Weights of a small transformer language model.
Architecture: rotary positions, biases on query, key and value.
Each number is 128 + 24 x the weight over its row's rms, rounded and kept within 0 to 255. Layers, rows and columns count from 0. Numbers have three digits each. The size before them is the row's rms in percent of the matrix's.

# layer 2 MLP up, 256x96, rms 0.122, rows 194-237, columns 0-47
119:100136149131072124137146100172110129109121181143131174133106122120104178153144105140123127084137107130113125142170093153143139151114151133096107
094:107121107088136140138127143126112099129125132148114123137114138095105139121170078158061113123170147150142057117164144159134116154115115097152108
089:167136092144113124128134128152105151118113093088116134126178138145111095116142142157119184132149116187139142145151125157142143133147093154101155
089:087101152096116133103108120118179112092141157154091116141123153118096164066151160127154122144151142120148109086154122109124123125095112097092127
118:084114177148118116109095133119098179141082107146176126175088124099135132143139099132105112174154136143137135155147133120168151128148117127088120
104:121124134118103160106155107113118140127193150150104137091111099094117144119081121135184132146165112106125139086101098164087085134108140145142143
087:124149124113105128125133146151149106159119162174190140137102135160154139130090086144117137142124142116136127143101130175168072085116143156125161
095:128147086114170161137131076150147103143128116141134142101141112149104130099125097144134133093089095134145131113129118128149136133130080134082119
102:113069125131121127151092168136081128103151129144147111114108149081106098167153107110147157156072092098114135120141160145127108132125129117132109
092:108123117127137132131144139166122176090104123076114069114142141117130145116156133118140084143138110118143116112080149145110162117124143137117138
091:127123099152102121112133093129175124125124134143142090183183152127129142159117115143111124137158130121187162137096122147140112169113068155133120
093:176119105128143156095198143124125154169117139128103115108121112114137134137150138088107147132151111156118097135098079125140101109135114134172126
090:133144119152117107106107140077134100093158109157100119111120111125126096126147129119157128135112120087120108160119100110072107102174157105137136
111:160180130133108102164122147103120123133144119153098179158134171137098140132134115111172132158125122139114120092122129135125157145124150125145118
081:128130154129122109103146184130142148093119144100118131111115112166156147135160165139135119119179125089110112109139111066143124145145143123106168
093:142129128149149155100140123130080125144100122149151121153113146124168146126151134186134126147153159127151161136129078135159112143119132092137124
109:122117107133127140135086104142176060109131149142162091143154153161082115114152121105138166153132155127101124157098141126132172157104106157149126
099:146140138115108131172120122132129100136088134131131064127110132100141128167124118124129144144104117181150116118160110128142160121124104124174132
086:111170134107177115121065141139124096142155094149169123101088137110084107135107117150152139093124168114140134111124110161138123156123093121125168
106:105129117135116129142110193123115114129110110120149127114151152090137118103152086142110097102086134144105141113128113116118104112106108132106124
099:134151108128091108117120124110149095114133112168196142141129113151156129124127131098093201111166108137133143131152147121075160130105153134077149
102:136111091130129095171141148128151129163092129100103142129123112119135095171111119138132117076141138111093132106118130145145100126122091117093095
107:097183114123090124140115146146136105138122141108125147078166118092138153083123116121114124139174110123140129105121160134101095166135159114146144
088:144118140159125136101137136116112104107138172105145112110135132149114168125130130152147165146065095135105158165093131127117133094122130125131132
097:140079131081136095095146160103155114123127126141168147150163129156123167103106129131161080134101103127133128124121146090134136161129182164107138
115:135110097172108170153114147115120133140140117129125132152134126129106151129130141151135156150160197134157113158135127105082140136148115108108123
109:148078109080110128131118156167134112110120154137119097160118147141057172143116122122133158122134119106109122105153131121148119083129136123105132
096:134147174080124140130131182102097137136109115179100141136180158159111128117137163164124153156166092164143110132137124170116131120133163139125107
091:149155105052133097077127123149113109128135129179104148114141125134150142120180140109137130143115132154122108131110149113185125163115154118123114
096:096154126135114116103113149126134125133099125136116120134096154098124122106122099135159129176123109112121133139145166115133156157105137106064160
093:141124125162172146126154108134146093061094122128128089123155119111106116127125101117100081134134114109139119126110130136073119138121125157120113
101:108125111117123165104115127100153127167140129134084139134089126127108141109136112116160140082136109150116116133103143155109098086121148128142103
106:116150133135119154131163131090167120065133216144117161116121092125097098138148136125135149168119123125110121075145108127110166142142119110144125
100:120131125170138146110142092112132154118132121113166105132162117077130139119145140096091170110133148114139139124115123115139115118122151156156090
086:148138131116133130147153148118105105122117095152169154163084122125114155085156128087117115104143115056135126130104103107118146117147075125140114
089:118159178115126100134125085144081086115140102142135118118141163110169104132086156147146135101139128140125148105141130129118144133152110123110059
100:109168169106149126155188120129152120121110117085100171133145137173171115102173160067171134108116135142166121115139149139112136148129179139081144
110:139102120098153133134109140139191065114118140092125136138123141128119093095143137111074115131125133127135095152117140112102080158110136069094127
107:099130137119173093124126129135167085161097149127145119170150138101135135126133084124136132170131135118133126092132149195164122119098102143172154
094:102103092126074084116121140139119072127149147124121143150101126118116098148144134118128111135184103130061077114172085122106117085130105133105124
090:121120119170115078094117131145094142161137122097128110158172133062133167115116127106132154136146087121127121132118142121169120078106099118159116
105:118157136128147105106090084091132167139111136128115107118148139162151141145138119115085136132135127107083114144165097120066120121139180093117132
088:143159088129096130085087119157102166168083144093153130151126158129169128140148112129147091118117125106175138115129159139111102131119144103120143
101:130138114166147116168168149137131170123138177147135130128120125094179119111096115111148125134121110103150128108107145115144127121118133163120080
# layer 2 MLP down (transposed), 256x96, rms 0.112, rows 194-237, columns 0-47
104:136161159093165132144161118128169094133127097153133079149143177112133110117075152150108169116113126149135147153105126140106122117094131155128131
088:174106101157108124133087110116150123107090123115106136138165125129174101118116102116127128110183122133126151162114118144150120108162152129170108
093:099123160124160110154107122112150148101171148097166141139132159149138117087144170155140118127156096103113130126123148148135110151137122105121135
094:142165148109132125096117096117129121130113161085053091153133129090112137145129118080147162159118108156134117122086126150131091130143123139135140
112:155110162083156118120181125160138125135157113107155108121120144064131061142105174111126175111132118198127114129142110150130142123114125124120113
100:121065126074159117124151114128121135139149134131144102107154152150104111134124140145092109118118147177148112105135093094100111133069138188138173
106:086173135089109141107109123124138138134177119106108133159132067094118086112101163114129115111126107135143112149157133148098173096121116112152094
109:143115119136148160136078182131129144106127144125116113115109122147150172159166132114147096192150105139096132111115142127107108180156095106112136
102:133160141115139112118157142165134099147138122106121117126118151105110068118133148147104126065129129123140135129149149126105095114143105151147154
086:130116147121137134154161110131118113107106121124170108132140117191080133141152123136151147121155180158122096146171128151153123161075147144128122
100:117159137165130132101125176133116163131130093160175123147130131136143156111116173151116155120095134163145060121121138075112105107130112101152121
070:095124172128180127129083155107112169085145180113138128145105118118148129146129133122094099142148088092129141122094154152136136148151151107143088
092:126077165109175135170154163133165127113117112144112130128117110114133142133078164150099149130116131171105124119126145157097118121055107120122138
114:166138149133164087133098141111150084088154121106129116172162148127117121098117096105130103146109086126140156120114150115141104145132104153163124
093:098138141101096181114168099135109131111142129142083105163116117105101136113093074130136134117127160127114120124130145062141113077146157119147131
092:172098147133113110152145148112108105121130123130150119164136134147108103075145118104087169100130132147131128124135116126105117107108139167167122
124:136159097160106112159086156113127105182101128187101146130137107127152161131095140125172129094113164116101090092163149147141125123123133118108139
097:145193163102139125108160114135092129148127160106124112126103098115106105112141124136152115164117126093152146122132145094160114081101163135114125
077:121101144117146091143095151125118177117118128148129097166093128074126103163113129111112105163158082105121112104111125166140126123104143127127138
072:130122140161130142166156158119108137108153173118130114122155108110148145092046076117138129135145084088126124129085144135125150142147136146134120
109:150103117112131116148174147142095127120117082134168140124100177154152088104114112119125150106099132146118103141172142074135159128121129108141138
103:111174140104128110106166099132150080147129160131100177118106134119128094105112116095166155152119103102141132081118136114113100115141120167114155
106:139157154117127085145136110138143100148160148163153132114134125122081115100082134084123150110112126161139144099146169162147091108131145135175090
103:097138154110146132102151172103123138135168107156145128146127100142118111122117155130150121138100110143081102149154100103134074116120151091135126
113:135096114097137119102080109137136118160134112124118178173121102159162136164100150093106122094109114071171129151110146104148141111132156120123124
104:147180136107153118075112131131133106142128115116169124122102122077124128125149128121127116146141133106137148103096147164090114049134112117165132
114:112100141129113073159143179148137164104149114131097108137114111141101118125093144121097149093139113134166084152149176130143113113151139117147104
099:105134154122112131150115085138173111133125132109110125110136119120149140061145159084127145112152165126088172092141140117185134162136108136125130
102:175131158124143127147164138120116115110113130162157164086155116147096165143067121135106163169140152150137147150153120142154135128135100129101127
099:104105115119118131158119150110135126058127108103139120083096139172129152184139130137143101092147096087098119132125134120135111144164126122137126
097:100125104138095138138129097136116137156130112124156141120137111113108147093134121149165132115138176125090106148123101107078126106106132125149104
077:135122144145152132159119090119128151126135128146101135115129131115128132157093098111140077136170127088126144108108152156103195155154148132155115
102:145164126115154107119121177177162108120118088145163097126111132115151100127134110109131192139177121180140102123127124109147069123143087141144132
104:150111122120142092129086146124126148110113117151117173190109166164149144143158135150166104123130121113128120138097117091092146142161152106122130
103:079113120135148141088138146173095140132135159120136146121123133106119116167138149109125104122125143121134117165128135198143125138141137103161158
096:102110100126126136101131057139145150133138178137115142159100118168131122150135113132122105094132093094116134095118165104191132092159154117127162
125:131208165136140188100150104134118155127124146128119127109085117088126155099121120092138090146097091094136114127126134122096144134132119131116114
086:126118113123146166157152114110101105150133174149097127118136129113100113100097100113155104126147108107124177092131138129128151096168156130123133
117:124151134092120108161186171121127107111131114129129114123128134082140104119144100098127137082116091154159073138117142112184101128150130096131110
106:116097136140064059105097142132139113170110092135151123171133142179121159172110141104166102141160121144152096121178124119170148103101133127119141
113:115098097183139187137109144075101176140155156157127110127110130122122150151127101160159124146109149123054111140147142137123140163126158111159145
082:153130180093125116073140120106104107146120135107157103113099117103084123125122110168149176143122137162178152136111098107136103115105118152140171
104:140148090152146138068098110118115118135140086173139155162119104145165109094100106104124123086129138102132147076123153119111088117128103127144118
084:143105110137156119136137157134166100127143112142179141116149156157086136116160161133133183137145159166099132124159160150109112171111121123134147
# layer 2 MLP gate, 256x96, rms 0.131, rows 195-238, columns 0-47
086:171122118184139115130168128127151120131114128099121117141129123121182118122111118124152094122104164113127135157119115159111126081154120140167127
078:130122123105124125151118139105101116138162116167121154130110130159176155119132120145178105140118150080129124121074169123084113127150123110137148
093:122152093117152130152170161175134130144132127134138133123141136143138113120166145151137017124138132098127129152127142102097166130120173141133125
122:168113129150195156125127107094092118130138103135109151151117146163125107116155123141145093154112164099102117126144152076131114131143124183165119
098:141119095163139137148115114104139130124140150134139126133100076133133106097108103125158147106138152137096117148108128121126127157136147112122076
101:115140167132145127156113086077077096166132134163096156132170157159144151126175137166103129107121154147120126141126099073117162198133118121140125
099:101121121137156156134123134121123166170105129096159121151115100115144142139153152128148127110129138148111104138083141137140139124103119107146123
109:177138164108145129134143154091092140141105098121112092153120094136128125123138135154189143108104122114134100178132133131065123126154125096093116
084:130165112125151130157121104139090172133140133073118120157143108195149123112103135100129163105091127151162143137129118128109126114067150147124147
103:172124106103148147120113131145144188183149089126109180104126151158119129148120139137131124137120131179125160124136164139086141143088144111137090
080:139159154111115100151087136143127096114126109142138109140144156092080105167136151149158136084124143163128129134150155144137128156158124143094129
080:127079119109142115164106145145160109092161086160109111136098156100115177154118128081143131133132140159089100173130119140137122118108086088114105
119:134086104164146103137140112126083137123110123138147146115142138130170101077121140150118113086105130117124082148122150130169156117109091103186093
097:127114103125093118132142118142148142126122110091173123163119137176104127149117142135139136083113162096164151120111139117130111073114169141131142
086:124104149085120098156153151147113145166085170124141133131142128126139103139145095135148111126105123113130115144150107142104128126094141114122145
110:119104119159152108111138130143120125143108117124124144106181131131116122135153156149137145101103134107098121166166117083101171109128107131133158
093:133132116103139142122129149130129122139130056157116123122116116142113140168139182137134093085135151138113125129122121113123100180116145153136135
082:152138107173110149130142140166107176112142155101145143121171138129151147123177130130162130148148129135129104133148135138132141131158146114167091
087:137104110148119147091124102156130135100118146112121111126100091075147131143121127069118133101121135095121123140126145155129151148139136101149123
102:124104110162148158144082118127101142115114158126107134159139122160110102158134150172129130154123140125098126140102125131117112111131144114157107
106:145097134099132149149156126115153143101125157127156141102170114090097094150145152125136121179092162124160136144158131127134123141171119112146167
128:141107130148140094094123166152108150154084107108135104160095119088117106122140141180146111154141132134118133130106086153081137088151117099166177
091:182134131131135172159115161150125131123121152112142104142153145089124144117147126151121119196147149129107129104110099111127150148138109143127157
108:125141103140131151147131086127116145177050116109135127133143098127135123114108119141136120139137099106051117103114119114083130127102142120134127
116:134138115074171093194120133179137112099143142111119106111120127087143119170164159136174117128138141100126108164145136110145130137114149117087139
108:128097158175113120165162124120105137191114172119174141133103121164074068191155170145108107129136133126144093130115141149101110131123176140123151
082:098130130109133117168109129120137142144148144110154154103156147123139132126161135191117108156105144126120130147098120121137120081165154183093157
092:067107126114112133136118108157111148109129110113145131104149130092137151139103134104127155176129132114156064113119118095146106150144113087120114
104:094129127174141132154137097129130124119177113132143163122106112111099155118142105117122146138075112120107132138128116130106141109123154148170123
088:130152092127193168102110119156110095133110146128140104115137130135121140159088141137139149161114155109167119157133116154104124157115117143156144
086:098114142107121143125100152169127141113120134121125140136118133104178094139141153144128141131165125137145134131197143109138124123137137124107158
101:136087135123142144153101104098130143128190112109122088142099119147110125139120124105160106139103154157143138099138153088121153141129086113128122
111:092143156109111154117093128140144146099118121189123117113136147102107067120138158144086133123108157129126114158138129038124134145144098115104125
099:144133159136133196109131132103149145148132119104157104145110137105127122154170135184117132111119117124145063142144108126121122093143136125122166
087:101113142156153114141167167130137137170155133142102086143122172124092147107150130136133064152108136143125127080092173159108128111126139137121123
118:136105164125109172130113140133106161100145102143160105157097079126081111185159114125149102120151139096127107128105114085102144144134146129135124
088:105130107142138089121122130144118112082149092093133140111094097144124114136151144155121142120135119182152142130082124152129173136130106135182123
105:103133152125150160136103123120122118184120130161135144138112139132135168101144139147168094138108130179128114137120106099091137186133067115127071
092:114110164139153122127158121087133099156124125131142117160082094135112136120123135182129108115129141111114130148141114136120185121108122155154048
114:127100129102152147168126115106110126090130132117159114132146113157132066161127199134134149128136160131167098121129088111074132141159174141116164
098:145115167112146137080137098122142107097059170093138090131160167102175133119113144142123137126133130135186086117153157119098121178119118119145108
098:138151138108133142116144130088157067104121080139130132144116109124134118099107108182171140081095128106162148106121196120132114119126119127148080
090:147102097133106124140126157147132109131101137219136143146114158114178095126102119121132133123098108117118145146161057172122129130130153143106150
093:128131062074111129137134120127116119129147148177125128064159146121153166106145121121146105108148126098125142156110128148164085097130135115082140